Each number is 128 + 32 x the weight over the matrix's rms, rounded and kept within 0 to 255. Layers, rows and columns count from 0. Numbers have three digits each.

# down: layer 2 MLP down (transposed), 320x64, rms 0.122, rows 307-319, columns 0-63
# gate: layer 2 MLP gate, 320x64, rms 0.292, rows 308-319, columns 0-63
# up: layer 2 MLP up, 320x64, rms 0.303, rows 308-319, columns 0-63
down307:191181104079153111125141138101074149097074157140132196146160181081158116071122167135046148140117183119116127164143165111164136088143086157040140106094162067094201124168144130148113134120162091
gate308:136154206164158136147119111090092126117128049116149138068095126141122159170140134163103127090099185186154106138112092111151122112160137149164141087118175082101101116082086152115158090166194079
up308:102150129071096133160136123170184170146153186177095137131132186125150071117113128106192163147102065135134160164077106133052144121133088085142124177181145180154134133106140106152120111104148098
down308:122105150106170112091124130101104140102140097159170147106125110141118145173134108140098106071086175143125064114120149147174108146161159133172146125119102105096167207086169156123139144147217152
gate309:110199157109095145132169121143163106099135109152146143140101088072115185176128114170118125151209158165156145115159164123153145110119163142116097096094168138130118170149165152109129146178142145
up309:109136142126086086100133108179122119142138111122149115152166090094140137184146116176074119142132137147162147127100128179132109131111092127146084069100156071164067102106161168142173133129161148
down309:136093104077161124140155153131112128095181115136073109213088166097157096105155172139078169127115115166147112119108158150154120132085121155179137171101163164115116120168150131127133145125150138
gate310:139101160112107153099101111164130043147106190112106112193149149128129190111167129131108073222073125122096178114113088157087106103122126107147139177148079068131128091152137113133110163092134158
up310:125166110164131118094117215178134125074128148121114121126111125154099111148163099105116118156110079123138130148094133148077141202070141100121159129097102170114133110050132151194121091149077172
down310:129144137180122155090156097114175157109067115072147155091115100165099149105165106183166148138211148193141092135110152101152109158128130160140142165116098158140166125117161169123092082120147098
gate311:128145127124083154110110082142165140114147173098086071143099101079135121155162159140193084131147149090089165196149105137104141100087092143127147148122144158062083151126119090125160182105106139
up311:115111110189133125087194136153098066101137098132083112128125100139100101125158107119085112149153109096171104180124070130109162058113114187128137105115065120079140142136122110114182131168118124
down311:142136140063155151121068077179138166195154089099081086121100188107149143123107118118151153110132117084190125125126181152135149122047163123153106124144139140151132114103120101123083129145069113
gate312:148112127116119165084125130071128081143144113080090069116162187084139121173125101038175153154139100125097085093131143056132149120116099205090093189146117129077090163068167130126145092126135122
up312:172127093138146122132159133138147111090131087054134118084164123132166105120046127098134117092121088148133165122123175180117173141149157149093090072116088109133135110196152151071141160074146177
down312:202131166130133128094121162093099092136162088095090100084139163154086140108128194103171128166147083101151082136127156172094108095180089130111110144144098111126090141121133035127117132096141101
gate313:122102095126097126103145114121138073089149159102039084121162147156094124092094215133129147095143057101143178100137136063064094147127179131144139143123142133143155142143160081160123093108111161
up313:084099129116126115131119155023116144153153075214211157113111153135131097135094114134124155093155112150135131148147142138145123127133140144089042125106136127115106159142165155133189095113139086
down313:185195116166149153128146176162162139117116147141118074122100123158153080136144192100141071089110096146227149097125123159175137145139139138106149146134126107174070194086119124137126130110091104
gate314:131125127129092124211082130137105195084108146124112169088057081128089173165163104151116180087154171102166145157151113128114130149166095117145112065119089074157106108115106050144091104117145128
up314:158126086187164106093108123143138108142115143148110123112159139105137126136106152094168096181110085112105083123143115148141151158095146157110182176124132159096131136190143220188142123145111141
down314:140149143152099098164113080179108111133148148197178137127098133145162165085101109133092122116138157113116180097137135120121079081180108138181120146110114162120070083133117064067124104132156143
gate315:075103090172113087147192159181133158169096121136107101156086119094103121121084133146103123105112214122120129117090053139131124178179133184139134070120189155133101174090158104119150074079125111
up315:141139143134135157133055173117095127125166140143096074148126092178108098103154066057108093170154112131117179110156171121089188107093152081150169193121082133129106067135143180126158145128085146
down315:146108129102131156154079137087142096156146094143119100092133135128132119165127102089140080051153043091120150190162156081153122072123145068091094155136034091178131106099165145107081131148108114
gate316:175118072135069138091137143152134106126147089119144077153069135151100157136132127140186167123115131113087105167073132121128107156139168092130100165128128082119070149104108188153142136146128143
up316:105134152137161121138156135105150202107144147155115193100152098103124106113171166118110064116151167157140128128124177135124144110143129117114155091160062164130112090188111117097123141096119087
down316:163148102183146121159140099155081123149145116145130123156078101134164122127165125062135053054135098138165090141121104119140106119140155126161104127137173101149143118115091113126115143087165109
gate317:081155088160090087180100070164125157168131130132160070078111088121067123146180160122097128122131162167157141098108160141105098098115134115148108082163160164158075115162186216133086138174154143
up317:138091160120132156127094178102111111171170145151125186093118149126129144122140092151163132142117132104121092150185072139096121083156224189121160142204106130124097151112105101124109070153113100
down317:149115125101167130123101079112163140163106112135098098125128098104107126120093131090158090100126137136189150140140115086092151123117166176118088136159090176169091122134168168079148058147105078
gate318:113082133166099155194145141091173122098083152191053107118112134108111112129155170143078113121165131118137123097085107157147147145185116193141102127105104081144102121216073123165189121084099124
up318:139143100107159112066138097112138148118178144148167094115129139088139107159154103100160169130189123166171086139112135137149093130082173071054071130119088110147111093078109103170165087183100155
down318:116115085109098120138152085097204186105126075182146150142107199150126112146143074187130132057114106146122164151111098198125139109134164099185171117097118169143132106096156109101141152184117163
gate319:138154127177105123171086134131166115080125150074155147158126125112125128059090116182177118153137109118138140160130113073067124157168065136103074130145129123129142151172177172154151134099173157
up319:122105193123160133153118150140110110145120073086171117056165090126163148147124112141125143129119114132099114119142159141138153090099127082184188152108061143161177135149118117071147127111086085
down319:150114158082132139125139125143077141129128169126103127124052087143112136173139128123102109112171111195164138128152131202056126074118192151115187148129121149142124110108164185056128124087093109